Weights of a small transformer language model: 7 heads of 64.
Each number is 500 + 50 x the weight over the matrix's rms, rounded and kept within 0 to 999. Layers, rows and columns count from 0. Numbers have three digits each.

# v: layer 3 attention value, 448x448, rms 0.0155, rows 181-216, columns 192-255
# o: layer 3 attention output (transposed), 448x448, rms 0.0151, rows 181-216, columns 192-255
# q: layer 3 attention query, 448x448, rms 0.0204, rows 192-255, columns 192-255
# k: layer 3 attention key, 448x448, rms 0.0186, rows 192-255, columns 192-255
v181:503367439526606519498557454429518536548507468577491556517614503523505581495533498542533574346546454470452470505473491435501583454525533490522576532562456524526446451614483556531553436401518480
o181:537629571478460561529504537559528514536604601484458525475462527565468447542546474498400492543508565511551492532596444465567426514565575517477569535477483528564608558461470515480387468465504590
v182:449554586474487503523574542599469476517493508508430584463444500496549505494545453401511481380345546532580394494588419637520519523523502447554549494473502522485469531544510463546456453501446494
o182:556364461519462482463463543347538529420425537539601495617492534468559479535519518487503506577585530494481482515454601499441509448493516526358526487500497474452395478455526486485551532535538423
v183:528503500480388535528488463470630603444426537473491371506524496473568449497487530526565481498574504477577516481532499560493454405488496463389428550551490520466489456500434431446471481560607509
o183:544484511529623515524532459537358548575499499488501547513519616484467603457484556551561593441562476498398492556380477415524603508458535519568422500477527507532534703430521525478454469438453438
v184:469506488501469537537522540436510389522482534459590407568456482448470505526469478535474453517526466447509381430414595506501574431579394578518376546490563480487523548506524540519584620597507489
o184:557435535512662561484531443506483510509548446462599481475511441518502491475501513548515538512565501500566641518508526460476464515521522467545469569489465497475457332491454493553592481490504438
v185:494556585357555457425503414506464509401585346559371426501523498538608459548464474484516537559531501487549522555485511521533454482499507403403479479418463453563532493459532461476588343357464469
o185:418419440549427482460572545582589555570506532438503623552423543455532581448494506504426394465558526524439490590551558573407577475541483469601484583451522487630522500541570500419419537602490488
v186:461503484486624414488599544594450435507537525573454504514495495533543533395492547654537568501465577447488512520451517613507448557468454394620488480529547501523524533615467423503519420583446567
o186:509562546515437435408512515374547418493511460538547587601536413451500479512545518528434406489527488481473643379549511395495458471481532597394523601488532448562529444478527432474522554518587570
v187:494580531470456479484518562493629592546491500548634436475443527509515439527499538483510426564528525525419449511541475475503532488612473601363493537526490508509489534433485533496465478574541470
o187:477398481520492543525455473393531617465462478530452475506485462471425605472445509590479560413528583455513401386467548559463619513533478410576396506484510465521543490501470439503545482489312488
v188:518520478445568552469512509392556521382542454484437478578565501584434515510521618618616590562551508469422551512522483446460512510485378495391448458484473471426558506492491513496531509523423484
o188:476513511528537524573619503586456481586524483441583558542485451509528499446505531464465405362510486479551552474539492605521496466453632464597567530515481487626499533504523509588416560521573501
v189:554530566469557570470413441406491616471402529522481566513508510475554505482518504566600504603565422554526517554506489480487494493471539462441480481419329496527485510515527619449444522446462490
o189:456511444543460473514600549613512422505585478573497507434470493445489507441544538418434406385507433509376458512513431649473613512448490462571564491512514503547556548495546538510342504541484582
v190:509561470507448529566522301446531502547516517465587264449531499509531421482442440493509497383573458508436444518496469495477554420490558547359355610589579510592574479455510634548672511554576416
o190:510325455510515471434510455654539533450504559511313502506433510506510635452569527519464559577529519514487485486528527478574591569542494462661496499438501521358473449536534499428367437427406711
v191:455485529525503450415522510602447511444420491508401575499482502556524567463501508520526575480472485382450575521513485473492453595510456500511501513581531484640482570426475415519502492445435487
o191:530526567494438533559474472331484528478434520516556490510499472498578438549453426496448454526468519483589565535571547519605497452447559511434505540523548507537538494506488494582497434555560515
q192:469459543456592463591562532573515470476482494482485402533470509532536492550524422490418466503492544517476474467533559502478526388606463623539455436508464493467431471537508522595531588464497510
k192:497534435578401420445548513435521550523538531510498485469477531616392386595547466371489424509463420504471513562489451522573541599452522570493568501526510569518501508510535546413375544444475443
q193:492413523580573520472431487535552513453506515483462475527506455508522479514497546437501459447552499528485471502538492513492569511502440483489509448433527479494508459456491508443471502488441481
k193:537529454501491458521454583509440510521566471563467452432470471564488476583564506486408447537499538535442476531456531501583511542523563546508504466585501554521523454511462482477488471483411522
q194:454610479369536511503525542539478463523451572485526502503553472515541516390449564479480518542554475493424465477443462484462558493501606491530517559579529516537425600556487472486442474489422532
k194:635501455526529488488508463461476492479520488510526508470496494637505500511621512501455456495470507488516498448503482516518469468469494470471494502498485742487517516461442507534533497479504546
q195:453432623576546514476409516499527509451548509508472522487487506446402468461498535550537449435482529472563509526543544523526526547464453459489520461522514470556559441453514513464552446569486427
k195:306531522418507500547578537527483460532461488511492429570467439478511487483325504483525507495520532539482505495443510539428491446587476547460466516525503285469562560515549495583479471486526454
q196:457553551552532502471494479499514573444497498489501520465517487530526481520530542504540426406560516491496486503558509552511523531488492525496485521468547478534534502509436532474493418473547485
k196:556507459511464479512514517496495528488520513515462480442435490599512447486590490489434415557476477504496426482465484494529494547562548528500534518485519652499474511461451461479493505476435535
q197:505419501550477504527527506465564508568384477542533491505494522537583543512494477507460485520523484519413555500480488566511455521535454519452462565492515515565498483508459522516494524500576561
k197:512501527467476523511507435483546506519580514444451539480542561446515522510475440551554521562421546470539492554521480495513595531465530430492526446522502491508453500545551489464542522486460430
q198:452582498420455475547455486555512421508406527514569474467452522516518454549489423464473581550541529493526429502467526493439425450557499567486456512551439503480563545534511518540463474444479566
k198:480442581560527449510562566445502504469503570499561486551500481565519522557487493563577529507473458608502592432509466476438537546450532454586509479402502564484505492454384563561491490442572461
q199:542515426472478431510542440504531494539554406512571462503515509510530596455496408605482615581492472489531495483495494566457447506486405499457447565434540491509520522498501484507492428518495479
k199:489453530514431552571458513541468476508525458475456542549533513408563453475557526506611511506463503461495617512499515508518533464482553466515577424530472544598461501463511512483522459579495491
q200:498590504486526474456577508466443524515547398557491525478561467489478433522528597537443438454471452464531570522593469541518480530446538531380438553465511501549469360484530488584560527566540521
k200:530545548470486592492444424566548566540589521430535554513541504496485570388476515487458539453475581370499488486514530589452517471500475499522490522548474520469437601494606456557475595516492459
q201:513457512455450517463510470525485506590559471459530495498455535507483511450467497461605472427464462513542485528497454500442491465479408534556470468521417506406503415543518526552448444632436501
k201:388478567545530508496539491467498478443463501503531487515573456374515505531501491513538496512525518483515569524487546490511524496489474449538506563500481411544489498448542517502542480512549528
q202:503469515595568508495484473574495583493596451492577421480499496490493507546568405566440399482530514527517528519590479542525562517502433468569423405439514510471514395452489538548560510515592520
k202:469545539415408491518552516533546495547543500496445474396565575432435499519520565451420473540446534437499438685504537540643539524488570513419581469456493391456432477528590489386482581504373525
q203:519469431482445511502553432519514463614493499481553488480479528510526496515504440508511501599485506503495510501512412523516507422482525462509463498494473511471514550480525502559449522463482496
k203:469485532543475512566499508506549539500493499487518463487605515410485528549563494494558534494541521470547567600513545536552540514429466421532546497466493488514448469502540507483531496523529494
q204:527449451539494523471467485496526481485513532448444581475494510488467373533568410462445481537516508416444488511471546461478520622450526590581526521469475491530456479524532485410537380525456525
k204:532536491512532504466460534532510525502537419507540484375553560433469520459605542478437533407488505518556470591505574449691491463538518371510467530509539512433481423429551477430482537479435485
q205:437347532624553574514482587436515482514495493446486524466468492442478507491523465502381512579493486514454547466499498453514496456504500563519441521456496485443508575500459481488423593389513366
k205:487549387343408436558516474484511526477504479550481564529474488651463470609432476420457483410510519497510421461466521485492489594523542562522533457530486470475498476536588532428495458486435517
q206:524412515472515487497481469490543477546458446544470460514512497505505477500510534491549545428444483495496562530522524485544492464532475545459487498417515506472490556391394529515560536514491264
k206:500594404436424504532488483461504533436485498563458519519543553598518448489440567439445499554428535419444504539510594531449482558575489618465435470544467461402426486553676492433436498470453493
q207:531519505486458488507463438482537414513480468493565504401475557444513509497526455504507541532493516446527488535490537542519492524534476497505492489547476500499517522525486485495538462587480506
k207:355454569496490496470563491505457488528492527471501568561528500377515519463447512506566507494509487481552570550506515503487515445481466496507490517489466382493497452503544515485530489492529477
q208:440542526461416512538523428537619397452379586509474423577487481505622504495483596451590548444549537472485417494434547500489449432512475483483495575587479475493463548484444531534465431427585614
k208:434526504501524492497543597520470500506539535498511551577466442543479526543295372539492521512485459628467577317513467465236507494463526487553456469497527561546505473512446551607548506452551472
q209:534556442461455431566541474496474428514441456507560483499437552520521497470495462463429610542442544486477419498447497497466426417498564537550483556543521510477545540549502484563474504395472636
k209:438469540544481536545497494446507501515484569422511515591572456432498556490434475566583510533551477520547609448512498513401509505469444431528493486462473453526507478499461544566528483511600449
q210:494493506498482499409461473562527439591464554533494517422503523485511477466494532522480512449567447491488448533547487479476480507553400535443440455510404479485489466569499523490491535507485449
k210:454548546477503523468537505481531428477562475537533489593511433486572494535357487504450517497454555574450527475501559493462483450451520495564523535488479494448462585415570437523526502530474502
q211:516535417476510452534403449436459462560431585486491505480423522524574471467528409457460615555527582451404486533397540469513555545567394539470452458485552520590511496460531459466428482549479590
k211:583488552583428480517455515618509510462531494460561535472580511375573571527618521625534480489478469516472668594528530497549470490507562386489545516543522473481507436430379458471494434445507458
q212:467534525464540507407527545508552489485541455563521438484550487456507546501511555550423496483560456492433511510490500523521534466567546496465490577523441479659482537487506482499431533533482433
k212:477477441556485507519454446498468523535538521440503532526404461554538525558483442543460441555402581442485460483509506518528485448464464491484513453474553528450514557482493512537632445485454495
q213:415521484400453487481523499386477521517470576523523504486491486483479483490475487523429550584417474480380506468487506387496513470445521494508535517536540471555508578465548522492536519403517469
k213:552515400501495517559523512456533556532440461495527519576402496655517566488429453496526508508557541521517468302468418529333471525501569559489500540533506631476474536537503491622454480470603533
q214:464476596458490490406477490502482488494405500486498471491505479504514495531481466467485595494454554517418483536544512490571445564610408588472490444473447486549504428419458513426507496555538396
k214:474542504502514485452464522512458513491568527523520545507548496523576485481443520553458405496482488538378564528496471503478521422483552512502550489541485419428476496476479506488458562404463490
q215:490522493502491580518395439491501498522529549428496554476512472525555484523467501496488569516535531515535497475478459444449547540535520499580504467564568528481488609515471513476531553437402459
k215:661505431517518500446484542529476490497478477533506492385454519513526520500628536489461444505496459463439470526502543445640497487517533491485486500479486607491490488474441469456488507516445545
q216:526484486482513408465627546479506422560465520534500406491505525499602489451475435615436538547546452487516492456501475483495465486540572467462551506547500493485525513467429507506510532399464543
k216:470488548473470582524454487458526456525503450409537445565569460486551538449438485443559574553512487537488582476495517488368528521476378470550479502452501510490528538503518481541515505544522420
q217:442568495489562432597494582455475450493460556523461527556496476533524472540462542478466571520473524498487574471434455437500470462504579547446536446503524493443509520516482511482549518398533520
k217:585536412511483472474472508502502529470504481500459502534454474675509470499476494471446506516471462491519452359503517511364478530493512579490523576496481682492504524479515454563478552475509519
q218:473462563485510531437449505532512540448480511475437492526477461515511491440509542493595503401496461510534441524480517499505523550522414450533532464546542468487504499498501508461498456602500361
k218:408552495502544522463512553500463513471433480561479474558402401548504478518347476535424458527516496537392533459463483532395425499586535557467479574568493412575573567447471478592472474426483568
q219:489546502473506497521435569496489510459539498531403534504559483524481566474495495585498524523510489517544464468485549520445475573562524580484597487538521529548493535524469477439572484585439517
k219:647491516512581460505483530532459507446493444517525475394455566563497437504660510480458451497487482457479515567477520489644484469534481504502468525480508591464514524517442520426467524494424531
q220:501553537429500597429523506526522425462440507521579551465549450480546491537516531526455429491594463484474520506457451460554420461565669506510563585529494505527537564484518534484437474495555588
k220:521483527512534445479505527456508522542517519454525573535425515541526497529437493541453542546426437499517452437567419534556440434470437467570500527459449559547510439497399475554520512474573529
q221:503416459552535515589469512441567503470468433466496544531432511508458551494488505498535419449505533533484541492445511413407489489489523439532476551552408504392493503580463462513484473518519552
k221:390508574493513495522509540429482434449415537505617451515520436518476500517415464573493511522548459506506505457461487520395420489544397472514490473469542492504540423473441570518534453503527512
q222:520561514484511438485524473488501549525608485431400488454466468497549533531542497586473421496517463505555536511499463583539494479534506457506462499519546526586489451455473578521541428516538524
k222:593531400472511501504475529537503505486515503517458478464470521576496469450554494462449459525477486444473445530500470525586462535536570530529474559474485622466492525478455465477490550518422558
q223:543556452485417511552531469503428465592456486459483458505497560469542512479538486522477529528474475497520483513491524532493455490512570560512496554507465524567488416579510486521427498511505572
k223:394429581522494513471480475499559503484513527458535534513558526333500569499519521528591528507503545451514593584531510499541536444414387398524505443470479369498504512466512515466581543523543465
q224:483458525454401549486560512485461487553528497490421459598550501443500513476470538564533484429525485531555514506534491459531555473458526429448537439484509488497548530458512479545620560552536370
k224:405469411483516473525474506498526492474502494522454542558491428634528478499323439462482511550547465501516492332473486507278491516520463553536493483511493516541485571506524525582493482484570549
q225:538427444560539510494558509535505538551522404476507405473538526517531514500524433505470408485541446481519547496530489544505550502441474540508421581482504551574482477541492552508447562504515541
k225:508526524511473512505463439443537486487485510489488537402543587370464519479698550470529491514485535349512524637509531488687506551509481482486532475492525477515466504484535521398544482546398465
q226:514491491533475515514477468526591530408416521536414521528463526482587444480517478400616554439482524464500463537492544494487553598451350515575505386485487478497503503401502493508493487571479488
k226:425442457550490482523513529528511551523478475510492521448438435453426529545411369491549488488556502581482531549487578433455524528503589502480449387571491342515514471509512537487484541407528492
q227:486520590525550430514507576472453495539543539541558455496535508481447532485480564499473464446505475494494506499492550506498466476374592504490385513442504480477523383504469496492460469558581534
k227:389530511493484523517507460521508516513561489456473548593528426533516472485352502520476544501485528526530486359534448480276486440496446504489528512505508488529479534470578515636546524481560516
q228:461505508457484556496528474447484513453432652515438519475430512513475403521489446480530476509533578489448503517529548396557565498491441505595491366513509489490574490461528466545554430511476604
k228:449458570581514426507442504489472437485463522459639536516559471442483615486569530464499510495549399592552571525481482527532507522515588415463573536455483462427495492525480505507469476477534440
q229:467522563487450464429585485485471480555499489509495586469562491527522473574492607534479495509490456560501463489452486470470474525416620487456607601490560489532545498535472513504539460401509511
k229:413418402478525504530489517557530541544535477515495466561464427464422557449349503474552567459482484538518488384511474507359557421480458505528430484508525572496457457528612449580540613498560483
q230:484425547526537534571422542577576572486505508453602544397504460454429503546514514528360472511574511554536545511524477477485420479556605508488401492484530478456480525494476434526461532385517473
k230:437594446392428449485588512534482461555491437561436476597537504624450513547387542533479546456504493460521405393530485565459527471514471548500534549443480540572464523489530550532507522517514477
q231:533514477470419477562522473454501439585462488473524527448527579469482512458531479513515584526459529435608493545498547529516462506525493470503480506527457522475469496537532441509532487533526513
k231:355446573505480474493540454480510497517492497501503525576549522392475512464358490502582526477520493451534517515534534529472505454435416478524479463436471344482483470454578534481541515546555481
q232:511511477486583511506449522499487532491481541429497531562529466553497425512517536470511456492502484538532458485485455505463529487517573466535490481496510504467440493499498456458461561489453512
k232:590562454491490519436507535510489544512513451539500453436485498547506490512604543518432462479523488479421479504536516482568452498545490486482490498501495601502518517473444483476466499524449541
q233:479545446372504499461476497494489442466447518526479525499483494553474432566471411485495547497462525523530523517473500457532439548511545524512584516428524538464582594449597530403465440451426496
k233:595505509609543526451433498484506536453482471524581469452498570526537490453634550500497489507480475454489512574548527484642441457595522492550488524461460505436500562511406472442454480540475519
q234:502620439475516497588543507511509578429522629479445542602550498565463512495486527419535561566501536534436569511515577465451439482395507525474537388433567506406549548492541451455532537486363567
k234:594515506574494477457430471571564473511426420536564435440538512490595496503598579519553535380610450500521514469491427407429518468493551508446503484541563477559475542555466517540468476530582470
q235:532509473543515506594409432508471454433508501496383530536526501520467422552497406478537510504476605476593508489508558452484473564465531526479467479429481505488528610483499537512507458424506490
k235:567511584532476456503513549546484556471429493523575474426499518461440514492694601454563543453491447426497513559489571477613461551598497539571528601469493501501498477502420508360483476608475489
q236:480518631434478513496453452542506482535484524442436548482528512524498490421496522506510466503491536438618529548559460470501425547488552500581430530558388493547489458493531532512501532517516464
k236:403540476456554528428611519472490518463538480499524566465378514598507418559497547468454476424479470477423468464500533503503413497526461550553524592428429527501493580450444515496531521518453536
q237:469488597539517468428541552536505500432523414552476482459539501470500512431475446561352589539471437495391509480534543477519542481521578522533631511460489502447470463509509461455563480500422430
k237:442509483446563533516465475553456541549586502472519511475519548474433458545538600380511474443389490485553441553471496553479457516503432530518360542486507401426507434546517496440385593437476487
q238:529468438499434543490488475442514423506493449498492511497496543486468441474505393491476514500416461470482494487462530498496510509513461501544530457491482524498492543496579475517465545508502519
k238:426417571541482508549486493504513534490490548489526512508561494383509540515502512485557550445536527513561547574499508460540512514482501441520470449495497369464514432539503502418519489531498506
q239:472496573533519486461555461536539482467568536509447565534473524477489493490554539463575425469555440478555479553613476496514485500416423465473487469515449488514492426418522590484561445558549471
k239:361555498492486495500490511517483474518490533500458487513464450486471475481331478470498504467480546547492489486471501501373516447521515517573495474541493396489470531496561455601508522464544506
q240:519544478575449471561569533477529495471505459513560517494434520491477513556505410541469552535454531512510517491508478532476495514483543476495553530500547495525493467519490504489568460452552483
k240:452454472430485509537524473530526502582502527497450518523545485426449578423449466468604502467469477494584503493474504485444509513445469540546429477491506478522457409467545516493535528507573463
q241:521413500542504483454540500489501553540518520530448504478528540481441517517504474422475453524539494493481540503527520474505461490421411497478416529472465450589492466444514545465520522463496558
k241:391530520473430544507470504546534463502518482491522539529483483405519522482436461538549542470519562474518496523482494454434558485501515497526497465528549444476482517513530522520517483516496475
q242:484477514502586544474450520520552496482406428516578549459528497482436533423495591524501528448461460456525519492456505546522460548616487453492479455477500489387427447606535437568495504600503406
k242:418497524468586423417588464472467505493584490486508529617451514604522406498435479507464492580483468491470481457548442514526473463482487543422557520499403426538501544448446470504506492526462561
q243:517401515549534484442594464476433479522493461484533442494416534511552477482512424483428398456547480543486525503577424415535529460446453418491473437437504493472534458454505560514494532469536490
k243:327550482478423518524473482491555479512472540461457484555498477404458547481451435410558510516509522450473455544438548544445523581489509540516516560525495438521502555509504477491526453560525426
q244:510458502549454569486526414423478534517490503524508505481473549483430476532498469456448491523465486472496492509540511490483527498422489485506442551490482499512471478539561469539513494495495466
k244:388437561507506479531510491482517500509526515499517542483533502371493541467504511483592512500514511463539567580488565538516535486500470443487526503523494407507495473529538519472518471518523459
q245:520537545470541466485431456508535409545475494470443483502474529528528444516497459528463571468453520509508489551539489497531530507429626470467530513510530518628573510484460536434425479432462527
k245:520483514486536515463419503485551522449520514486494524424480592412527563516678515583503458503544515415519437636500572480696508532507464482528485492457542500471521564493462523368565539534459513
q246:477513434514537503445510476384475488516440542522473505566451539510477487521505464502453527483380531477447428490445492320486581453475444516453559520462537490367512509497520543518470591449453532
k246:468432500492514473554443508475548487535491533434551492551515426487534604480414486493553540548620552596529568444476525473370502495503523446499492463579488513506490420535492457532557498461652535
q247:476546470402460490537570562528505470595415501517512546548513467541490536455461561443486476471483430518575549503472432465497493391531562491456505550480435498460472565542480535559425542414518458
k247:503546439500477511510527452492485519451550532509552500579505441670464472535415475519496539496515499535495478310487442479288469566436461539546509511508463611552480522485561476606539533490583498
q248:524423442526479465482503462559516554446559564492462401590493493505484523464448356491469503513514630482508511528518506349478531509473478531530487412532440494470512459470569526541487501452516480
k248:415538534466460546483441510491512470497453460487522458535541465429503559513425531483511541496570516491411547514489525545427527497518510482531533495492508438478500517485481581494497504558472493
q249:469462536435499539435583454518412496503539548520431517513498531470430492490534528529550430405544413461525519552585517512496514439537436455515472447489498475502572493432582527553516453565498485
k249:264470553529513485579456537485558510447449526507493490428503436435560447544416508476553429527546519559484541504507473526490478557439489559525553526536458297500523556500510500500485509511514499
q250:471603494478508516513487455539467457495473574468575489446521492539501471523509495445466504562480574480478465515497486518471451463534572535512522526484441529453565613553534500572450498438517544
k250:486440555534540521493565440500543556533479482533586466514483456516484531511513522536555518477532475427539473506519440583516528505462520478523504500396509545545474507504472501552476485514557481
q251:566446454565458498564445489492551415491397495487512462481495495472459464552520432490508562439484514529549328490464487546491496525497547593457508463469478496583505461545509431493469471462504486
k251:531445515500444495525450511522537521564523523502399461527560502380491539452473521498563528472527533571497532590531568500578565498512483497477398467577541376474555508486519565441465551544530455
q252:551574447486512514463501496458555450554408392585488420473467449499492473503503511526469415412482418553551522458570450590510539547633625418453537657602453521553388357504405519477403554499485549
k252:562456564464535546526483483476488413433547555374533495425547576455533516484639522546466527535430506441534501603497545490608476486461370462564468486497464559494530440477417467382568493508437469
q253:513562522537503494443551479521540484428587420529461422429434520459482512506512423551449478572537473449581531490598521597472461502578454514555492519579447522545532541456496537585575364590544508
k253:419434583455511541622547501545404498519498545481532550467510456507441402479559538445590449454397496498518551510452563531514496559441486521561505577451401427487590475459578485454538489535490485
q254:459544525431537464442505511481507546477484519514502542478466459500490510499505532547506509486513527506467492504487501483519501554550514492533545494502532492545546508498515512458495480532484464
k254:596510475533570498477462511465452512512503471518520460445472515590525456506578527519425436505472445544489457502486494506601450483541504534514523556486476599507492529504435473486490538481437566
q255:487497495486471432456511399556451441519512556521514517513525516577503489531495466470558551466502525519368546549492497437521552537441391506466551377420501504457569545509521561411505518456444573
k255:602512524529558481452403579490547457487522455545573471446536512394558533460562559488454487534548496497430491611535533456510470436498593487512512493535523482472451476504441468483435462542496500
v192:515489522459557499524511504509504566548536549517603611540476523530446573496517498471480469412505442521536531471500497517497564498512458450474581577495515499501503521517522512489527479471521476
o192:441545618532588469464444539419500519481551537494442497512453539561522405459476605526529453490584539521452515524583534421474528513520488500505457359458519433417458466403540505481504503525480578
v193:486515535506475538606413456450475453511492558421438550541574497533549428452498514539571585508445438507462499461378487392458539516484449416453484505547497473500534565397506550537581473539461507
o193:453488542509490487466532492615462594507538543485547532585476516555484439517447449487472524457558480449570432383585499545473497503410510548459511548406498462557455346528418438441421559568503530
v194:493491480554498439474452461496574510531496496527480498477511536507507520530500528469521443475649382542546522482553588485454431466416477506387458470572391474468479526553506433504515531455620508
o194:457555424470481484480553496455469441515478462528488516465462497420448556470463373550321526551519491490536483641455470499643496552582568506556513492532501494551497572611526483493525479462429524
v195:557556529432493615554540530546444523509545425550603515453517483512446503502467435504474430461403519517503540502497473522546549454535538461544550578440499501535491599495531482497425424451556543
o195:500485551506581507522469474514488514500478519492486453471523519483569444424575616482507543401561493497534448477580528432416507489508434485447479424511543424477522416434537523469534544456461544
v196:508582486535538381584566578612419557670485457614525526551488495520467477505518478544496494514419472449543383499476482565544483493494443402529438667502549497572556418545446548503489386452547475
o196:441592609423533474474444478534479567473407483490487573360500504465536471424585608531506682509500390496536381405619566492561456459436483578567487500401530480496592554479442473452441486449479573
v197:476477462487515514495560558548530564498490499468537498491511516502421456456512544427424470603523540465542454507514443503516531573572471478485533495516429505513424463448581574529384549469488459
o197:499566494464628463418447476577516476444586570496392509514551507553523445406483472522534549465569568451533542489542519420531456513519477404478487515478467493470506577506512511493458445432504562
v198:516534478441478482548510418401668511546569371501567495521520510501460407599500491521446439438478573516492520461451513392563610522516587531446583454457566482449441520535523467507483529565540459
o198:386414553553442489450533505507457548467538526509488487495434533509415514473544445505554465501507478507559582467500470447486483534431364447539490508453513477511534454570466532466414525520579336
v199:478500534570496542531490577483506490509588540487414531530525498492562447541512538563534540457541553555492442526515471575498446594506503549461473484521509490537457497439515530479544555513474514
o199:492529420449490518574540455595488428513485486503566497545509405445464640470510454452386511598447430464478450526482480525521481461470571504529531570519484519600538531550466490503474441471537567
v200:504466473411512548473500485445530536483560603497540531556535493509461575505529493602542417367426498506526499524532488485518438496507483479575487574488507489472493510590485375472518471458479520
o200:521407506460535544424474521443560535518516456488459464465453525415492451537411598505503449528636565567334528526425482631472548504575471480383486459545507420470535622390571549469682519622472485
v201:535425527520440433444502439554503463496588408652581532478518500509518471535546622422550513529494503505541570499575478506486498469516556510484490568546407480494454477570472605477435438489543514
o201:501519467458526462658388460456471443508400513523570569421469486541491497544463431527393535564493459536543518515433603387607471470558428538474503491598437517456486540550501491532447433318541562
v202:456496526468436533561443405500552456451489492434531508493572496516485516490491460387547480517491427487528609530524432491502569467450504532441502446497453491510496507491498509494567444495472574
o202:576551535490521490436516541465508484497530508495506476592508585573568440468470504558418550458478556493502517423509523383394510538535488484484507469520504501506434485457523490511531471446443501
v203:481450457646509463495380485482561448413464583491526486507460529489517457582485532487472510515515489523523447465517465444472486522586542526499566518525396535434436510532583569527474605583470453
o203:429568433496568486490457505487565512509513430487453406472536447508371502413584418463506413458469493474532529548512491456533474481379454351534533492565513502460490411563500538525492396445614500
v204:504534496309589505437564577483545609672519541517524544512476476481479524514474534564486447453538471556509516507511548503525430553514474461476301578539523501547508475466452487482540536450538533
o204:419439644519475512436451541553508533459516468529502616440414435417502524522448591504579593538536450488470423588517500594618441494487553577639469438415500455545559623560573440474479460535507559
v205:498428474546481469485523408447535454476461497479460533555497530508526450657502486528468543446579458580546470514437582483487501501492371498373439493518441475440573499604515461526560621498480497
o205:495576410539440513512596496571501594547537502523480575561469452507499505418538417534488420629479476523572497560425406607590435524535498537505491532479507466573517565528475572476535432575597451
v206:469522468607585606461492648503522503513433481445539375511527489509555498423486455568456529449494533478378465499423509457485485495545532486549444398480486494502488568432507453512485530517484499
o206:626580422514531492604448474535419481498513504488483437523473460493495537491495579416508471480456457451366502576534465575484517511389518495462385615554462526581504422522444428557485501570519479
v207:526424530566485480608412445448518482423515574385425517571507502471469525520542559537535434541504444518542573481545533453502421509478480513514505493527401525506512434456469526518567540502496513
o207:416596372572541454485550560479510501570601500517443426605510516484509455484492499469468519517424503478576518610463496316541458538580537525374542513480504506579458553492485482554485470439510407
v208:464447537490510455597499487410535556618485568414587511521527520514439458474504560464510456548531413574464526502481577475530443549537481492438512469586445527541435525568528377471486509433532480
o208:502597493522490438420508558435487609501489453543390524514462547493468394473449608554505596417546482539575574492522441426494504530501462529548519401454501462442487446503531511555514458549540449
v209:517415508407481613542569284490413432475521451428483577512491498514449544532520489502579556456477487469532496455533517493502521546511411467514585556542524508562478406497550466521609420455488501
o209:514560538488518541458449537425577524520498422458525387477513439390552462474546449475423409458497578515583426467513554452475522432622533499457476457493479493518446476429510506424529496455506472
v210:503485473564457475424488418482600561436498447529529492474449502480568465498514556473544482522598436476533422506515498531486487407488447508459445500549507471489518453438575495506467567497505539
o210:560552471434590531597489470544533442545425552488474506606533451592623505526436397509434540549495503475486519529511529469504544509603566532439577480570456502544446560614518586507533483420485562
v211:502502477391479509633529427398534441639495533522648519523565513522390484562525476395444536423550405494580536468404535465495540557525478430519528506548489508462420519539493556496591490483537462
o211:300553656583420510442490577521469632477528412542476459499393554545463431479588540530500507425564495510571409544581457519535494511471450615583487477358523417522544392581489437502446504530556460
v212:503495488587503447487506539469525466428479526473494482474533498502541467525517602600484514517474524472524478494482478507450541451466485519563495535561474501435442449531446567524519570541496576
o212:435436435494454537536497468497540454529476469470507563481508469520443581519480468502472489578516468563462514507407504635549470512509513448461535599567474566536494523539469492520558502515558460
v213:517563494474489461533512479549509525546506457532477556493524527502408462466486437455520502546441545504502511507447474500510573495512581504565518539555463504519537501567560548541391450519519485
o213:477482537445548464447469472477507510533501534426460508479549537479525464449472677552476544454520509465547411399598498608425520399497442491462463544391514478542493414427468543504549515469434456
v214:520485502395519575399567487500536536460564408477552538435475467463359477442471546427465449469622454525631558495564489478509454547419465557493450547493536532527542508483521438504504516441565505
o214:528475596490400515519466526446538581544554510502375467393492479436515447524442580556447484470509615563521506570455466498490450469564507481563430371479485512510507487461538530518492364474480354
v215:480446482455518522505570492384557590564591534451513586532516519452456469572522461621513506534455522527513469512487478478496517487506505491507477464508534489585582457467569515498542535464533568
o215:524506475464530489390469508611472473495521545466479540574518492471553540455505468481532541539536506512450500556438458600532504523551562416410514508493519479546498592505488531460529524499564505
v216:502506450514514486471570520512433545537518540632588517505505475501517597527513501511439510377576407517526441482513553538518418484493494490550556532526549509535507537531479456455623425500530541
o216:451567528538522418608496550399521526526494407538492491457396545476553427483540519502504417540532513571445578596472502459486552494525447525511468311514534409409484502455557489457445417504531533